config = dict(
    d_model=256,
    n_head=3,
    head_dim=128,
    vocab_size=1024,
    activation='swiglu',
    norm_place='pre',
    warmup_steps=73,
    doc_mask=True,
)
Each number is 200 + 30 x the weight over the matrix's rms, rounded and kept within 0 to 999. Layers, rows and columns count from 0.

# gate: layer 7 MLP gate, 512x256, rms 0.17, rows 141-157, columns 192-255
# up: layer 7 MLP up, 512x256, rms 0.186, rows 141-156, columns 192-255
# down: layer 7 MLP down (transposed), 512x256, rms 0.0883, rows 141-156, columns 192-255
gate141,207,186,203,166,175,203,261,157,194,201,187,185,267,224,133,233,173,161,203,231,238,207,274,144,167,162,213,161,191,250,214,264,158,268,170,174,226,180,188,203,208,219,204,254,197,199,272,168,193,190,165,167,210,288,229,227,229,240,195,194,306,195,202,213
up141,201,245,204,209,188,197,216,164,179,200,209,184,239,162,208,205,223,214,201,183,220,209,189,241,156,168,206,155,203,256,183,185,206,206,184,165,180,273,245,215,174,199,183,151,189,196,209,236,159,192,199,199,185,172,146,195,161,226,194,239,179,146,163,198
down141,145,190,214,249,179,196,163,180,171,201,205,194,257,157,177,206,200,215,260,171,180,203,214,246,209,128,202,276,144,211,174,168,187,174,195,207,200,216,186,169,218,191,220,270,192,210,176,216,172,227,199,256,194,165,237,229,189,190,184,152,166,231,188,226
gate142,256,218,186,203,206,216,204,241,207,176,211,227,226,210,169,200,158,238,130,209,212,196,206,211,166,149,193,217,256,205,201,199,195,161,150,192,190,213,184,173,192,210,184,236,211,191,197,208,181,205,201,180,192,229,180,225,229,212,159,166,198,231,172,231
up142,171,150,168,208,185,181,178,205,168,185,189,192,147,227,180,227,234,200,231,184,242,224,181,134,220,177,177,172,203,235,199,209,189,200,219,174,178,204,188,196,195,232,199,225,212,195,233,163,211,181,172,197,215,176,179,223,203,161,222,253,227,189,237,158
down142,199,201,207,256,136,187,154,184,128,195,180,206,196,213,204,188,176,164,239,216,265,183,151,242,235,191,179,244,182,157,163,180,264,219,213,162,178,236,213,204,266,260,212,184,153,229,203,188,166,206,212,226,203,149,212,198,229,151,212,195,176,227,234,210
gate143,145,172,254,236,191,201,228,148,186,196,146,182,185,243,211,189,256,207,219,193,237,203,231,218,184,165,208,234,234,215,182,169,215,242,213,197,139,182,302,183,176,179,209,217,155,230,205,250,159,224,220,203,162,236,261,216,192,241,197,175,218,152,198,215
up143,154,161,177,166,253,218,221,252,231,178,188,219,199,217,178,213,140,208,148,235,214,234,160,217,170,234,222,178,204,181,230,173,202,215,226,176,192,197,177,220,154,199,162,194,145,201,169,197,159,162,251,180,197,250,231,152,245,243,218,220,181,221,200,251
down143,176,136,242,198,165,181,162,200,179,232,193,191,194,161,166,270,218,150,265,148,173,187,222,216,180,254,200,196,191,135,196,249,175,200,220,269,153,233,134,186,182,170,193,219,211,199,201,176,182,226,208,234,188,164,126,205,221,174,150,237,221,170,178,216
gate144,176,219,208,197,248,155,137,166,202,248,202,189,182,186,202,188,171,236,211,222,189,237,197,194,171,212,221,186,211,210,206,198,205,244,232,169,207,172,242,125,186,161,173,203,242,197,184,228,158,200,192,211,206,199,180,145,186,209,263,258,207,220,206,239
up144,191,200,149,208,187,205,201,190,236,237,213,235,213,222,202,228,211,168,224,167,200,186,188,244,209,185,210,218,222,205,188,178,198,191,176,214,230,218,256,228,172,195,248,195,188,177,200,187,228,193,224,189,180,131,146,196,225,148,205,245,220,184,189,236
down144,228,183,193,234,224,238,141,201,237,203,179,205,166,188,246,215,177,220,199,229,219,223,216,198,226,191,201,178,214,253,190,236,244,166,209,180,226,186,185,229,217,258,200,169,234,167,195,245,240,166,182,185,219,219,202,210,168,214,217,196,229,182,204,178
gate145,225,185,209,210,214,163,183,225,162,237,266,156,193,210,189,212,220,184,184,175,227,180,196,200,182,214,147,211,225,142,194,165,144,178,195,184,202,230,161,197,191,187,215,189,196,184,131,172,185,186,202,167,174,175,223,197,197,154,139,187,234,240,211,234
up145,196,160,173,197,141,226,202,217,197,151,254,201,261,212,180,208,220,190,202,181,174,198,205,183,183,227,181,173,242,228,172,249,199,215,152,204,142,150,248,251,182,206,178,182,210,244,240,215,169,160,205,208,181,249,151,192,189,221,234,254,174,185,161,220
down145,182,176,199,221,176,237,215,237,210,209,168,290,164,218,287,190,139,180,183,235,211,177,225,204,182,245,187,259,254,210,152,197,156,191,169,221,152,156,232,207,178,221,187,173,214,219,189,164,218,223,196,142,187,232,167,204,202,197,288,186,197,182,114,214
gate146,209,110,218,206,224,221,162,224,142,186,139,243,176,243,225,203,199,226,215,161,191,156,226,207,227,214,199,172,255,171,212,183,232,179,147,271,188,179,171,213,221,124,223,244,224,220,202,200,206,170,274,242,183,178,181,174,154,125,229,193,162,191,185,226
up146,164,188,210,189,266,269,162,154,157,171,264,180,216,218,219,148,169,220,189,168,206,236,210,202,180,232,190,245,195,187,266,158,197,200,233,172,200,246,248,176,227,205,204,144,166,240,187,255,235,223,223,203,212,180,247,253,233,196,234,200,219,222,230,221
down146,201,211,206,137,244,268,273,197,159,251,280,217,242,221,178,211,167,216,243,202,188,175,197,228,227,210,171,203,140,224,195,213,215,204,211,182,217,303,205,252,223,214,165,206,221,182,241,198,159,208,234,212,221,199,194,175,212,176,184,198,223,228,209,248
gate147,131,111,244,192,181,225,153,222,276,129,203,235,188,189,188,241,144,175,241,198,188,185,184,190,247,191,219,219,223,221,210,240,178,236,189,196,185,237,138,220,196,171,181,243,166,140,183,189,225,162,175,213,188,177,180,183,217,175,240,212,179,216,204,213
up147,238,186,173,222,153,168,175,221,189,243,205,171,169,208,222,204,163,229,213,172,176,213,228,217,199,259,224,210,194,212,145,165,193,202,179,142,201,251,247,161,231,230,210,222,231,252,230,184,214,179,166,209,227,185,182,154,161,160,211,217,184,218,185,205
down147,216,216,220,251,185,184,208,178,200,243,165,188,227,180,229,219,204,197,209,173,230,174,131,197,202,205,180,201,191,267,130,147,233,187,194,169,193,168,205,240,218,214,160,206,185,231,233,141,258,210,207,207,240,229,179,188,211,202,225,238,188,261,164,188
gate148,203,160,174,165,133,210,168,212,176,168,176,189,200,154,248,176,219,176,209,204,218,203,206,201,203,204,176,247,194,260,246,233,198,211,204,188,232,243,222,227,182,243,166,167,196,259,200,243,223,154,163,234,220,222,192,187,246,184,160,265,210,184,224,207
up148,223,199,203,167,202,132,173,204,182,223,245,194,218,243,221,152,183,212,206,213,215,193,161,194,143,177,218,259,185,178,188,166,216,179,180,187,190,208,218,210,239,260,170,223,205,256,212,300,207,198,177,207,181,162,200,173,147,206,157,226,140,184,196,166
down148,166,197,229,208,183,185,156,184,193,116,186,209,163,221,242,163,210,210,197,198,172,204,187,203,167,160,144,214,228,211,206,214,239,200,208,196,244,211,149,198,198,253,198,168,214,226,169,170,175,132,176,195,198,239,203,151,273,203,139,204,213,206,189,172
gate149,226,202,196,161,192,224,215,150,194,198,179,244,146,213,195,199,221,178,229,235,211,177,235,145,178,197,129,198,185,180,238,204,249,222,221,172,178,216,183,221,201,172,190,198,194,196,204,222,158,203,181,201,176,176,192,221,195,167,200,216,164,195,177,229
up149,204,207,212,179,204,202,211,241,185,261,208,160,225,195,216,200,230,149,158,248,178,224,177,208,181,223,243,239,168,210,189,248,135,202,166,211,179,158,198,207,215,215,187,231,282,226,184,220,208,206,202,145,210,205,253,189,197,224,180,170,168,207,247,190
down149,150,184,197,177,150,202,190,253,223,216,227,245,203,220,233,191,190,230,171,173,204,215,188,234,244,242,210,206,217,231,193,238,140,251,182,240,221,183,268,196,215,189,192,231,169,179,168,191,194,157,225,213,208,188,209,153,234,213,246,212,201,233,274,175
gate150,202,231,158,247,144,228,218,212,183,224,189,170,198,207,220,164,215,242,205,147,200,149,205,198,189,240,139,220,202,177,216,170,255,206,246,229,150,205,190,215,200,210,174,190,226,132,192,180,191,188,200,217,168,252,153,196,167,171,182,215,248,188,145,252
up150,223,159,229,270,163,218,194,160,214,159,244,149,189,197,218,184,205,213,221,184,200,213,250,236,231,170,216,189,229,225,242,223,200,243,261,250,200,208,186,212,169,233,279,195,235,199,196,197,217,153,167,207,206,199,160,216,207,253,178,209,221,124,177,194
down150,205,129,227,206,197,224,179,203,186,168,167,188,201,169,197,173,215,219,161,214,186,264,215,224,216,192,241,160,240,177,180,213,259,211,196,177,166,177,172,223,161,250,223,203,164,163,250,217,196,250,201,187,211,172,208,232,222,188,191,226,165,176,147,182
gate151,154,190,140,240,175,232,170,206,215,158,172,204,203,184,223,252,225,169,195,196,186,194,226,230,173,212,222,146,185,223,156,233,257,175,191,213,197,184,211,238,161,172,237,222,218,151,180,143,195,204,135,183,153,175,184,219,146,185,163,201,209,212,221,183
up151,268,200,182,200,213,181,223,275,226,183,233,187,179,194,211,205,176,204,196,185,230,194,222,264,153,155,217,159,245,186,216,198,235,174,178,235,176,178,186,116,203,177,153,154,220,173,237,213,177,223,224,246,210,182,207,186,183,217,184,149,237,167,184,180
down151,198,192,205,229,204,173,132,230,241,187,184,263,214,226,217,217,214,254,204,191,201,209,235,210,187,108,208,189,220,193,224,210,236,227,202,224,176,178,236,181,161,175,188,241,238,203,208,235,252,172,199,187,218,154,222,226,187,211,218,232,237,196,185,171
gate152,186,223,240,215,220,198,226,229,163,187,203,214,186,203,237,270,168,142,231,254,194,248,184,237,259,220,227,160,213,217,155,229,170,190,136,187,198,245,203,157,145,228,248,254,234,225,176,153,180,183,214,224,169,204,167,134,178,156,161,237,210,172,205,149
up152,173,166,151,208,205,205,198,160,205,159,198,139,164,199,161,158,203,229,207,198,206,229,234,163,201,189,190,235,203,197,226,217,218,167,186,199,202,222,176,199,237,237,221,136,187,212,244,164,185,150,175,227,241,223,200,233,223,184,133,259,227,217,216,174
down152,230,163,154,181,207,258,211,248,233,180,172,273,211,233,188,183,272,203,174,167,179,199,199,243,182,220,204,184,210,134,210,208,208,203,173,203,141,222,183,176,180,200,168,218,218,113,227,165,196,162,178,172,181,201,244,186,160,201,212,198,224,238,207,157
gate153,173,214,262,188,205,221,210,204,203,172,168,197,155,196,248,169,191,179,277,201,230,164,169,174,234,195,237,201,261,176,162,185,156,216,169,151,194,168,235,211,236,174,212,210,210,194,163,171,254,204,209,190,163,213,210,137,238,187,153,252,182,182,220,265
up153,169,204,199,181,194,202,203,185,247,181,190,196,180,165,164,234,189,214,224,206,218,201,270,260,213,201,164,210,168,202,216,295,183,189,208,235,219,177,209,196,218,190,225,212,213,207,186,200,142,199,236,204,213,217,222,204,192,224,210,197,249,182,192,171
down153,279,188,201,169,191,153,210,195,208,248,177,179,192,207,168,243,232,208,213,242,222,217,207,225,237,183,168,209,184,223,204,237,215,150,201,185,207,149,168,269,177,177,240,163,174,176,186,196,139,203,226,207,176,207,210,234,220,177,235,176,220,254,184,199
gate154,191,233,260,231,172,194,229,208,179,214,201,210,186,287,198,186,179,243,217,226,211,174,279,263,235,194,187,201,194,183,216,227,226,205,242,207,179,252,214,190,190,114,258,194,179,257,211,176,241,207,209,168,228,204,197,178,231,235,221,202,175,181,208,200
up154,218,228,274,246,180,190,185,228,157,205,209,242,167,269,191,184,217,247,215,229,233,233,234,206,235,235,198,170,215,209,205,167,241,220,233,218,219,181,197,182,157,164,220,220,179,255,211,175,204,202,213,152,181,233,166,198,178,230,255,206,210,197,236,189
down154,190,233,197,185,231,202,202,228,261,197,178,286,187,206,202,199,163,196,172,223,233,212,163,187,215,131,226,235,135,168,202,135,195,233,217,230,154,251,154,176,143,176,235,190,234,176,273,200,159,165,188,221,191,232,219,226,226,235,213,200,191,221,211,189
gate155,196,227,141,195,166,199,209,209,213,195,221,186,218,204,211,220,193,226,196,210,220,203,260,241,183,168,212,216,173,208,246,175,152,252,184,203,222,157,245,186,205,186,208,188,193,225,184,201,164,256,177,213,176,206,242,170,192,182,215,231,188,166,205,198
up155,195,202,196,228,204,215,170,207,216,191,233,193,246,173,163,221,176,227,230,196,240,255,202,213,212,156,226,215,159,222,176,170,207,238,168,232,254,197,205,205,187,219,203,253,228,218,252,152,242,169,173,175,202,230,242,254,195,210,195,239,203,153,172,166
down155,210,216,196,217,209,155,136,202,226,203,202,179,223,203,221,250,197,246,194,202,233,185,167,200,201,176,220,166,202,200,181,142,171,218,143,166,194,156,226,191,220,220,180,236,172,179,166,252,178,218,175,205,206,186,212,190,166,164,212,200,164,149,203,178
gate156,173,200,220,256,168,217,203,186,139,169,197,196,183,234,239,158,185,187,199,191,184,183,174,235,234,217,199,226,214,192,193,257,181,197,116,168,178,169,208,202,205,181,183,141,110,227,227,197,235,164,192,147,207,156,252,195,242,212,193,166,219,205,209,202
up156,259,188,178,186,230,203,214,183,178,225,208,178,207,172,217,202,183,219,172,190,199,168,219,190,141,205,245,184,179,226,202,190,201,241,174,237,206,218,203,161,186,191,197,190,244,232,193,217,234,182,157,207,180,136,216,234,177,246,153,224,179,199,215,194
down156,193,165,228,233,250,226,201,167,191,201,200,230,167,195,191,148,157,214,151,224,246,157,150,175,184,227,232,182,167,126,228,201,194,170,170,214,212,124,209,187,189,137,132,213,237,197,187,189,234,205,194,213,181,239,205,196,215,200,224,139,236,190,171,221
gate157,230,239,228,241,188,189,224,165,229,209,173,143,226,232,194,248,221,255,178,194,211,181,241,173,187,181,201,216,209,215,194,195,160,186,234,181,197,179,179,246,167,232,158,210,151,236,252,107,108,277,148,166,212,204,189,163,214,156,194,231,233,165,160,207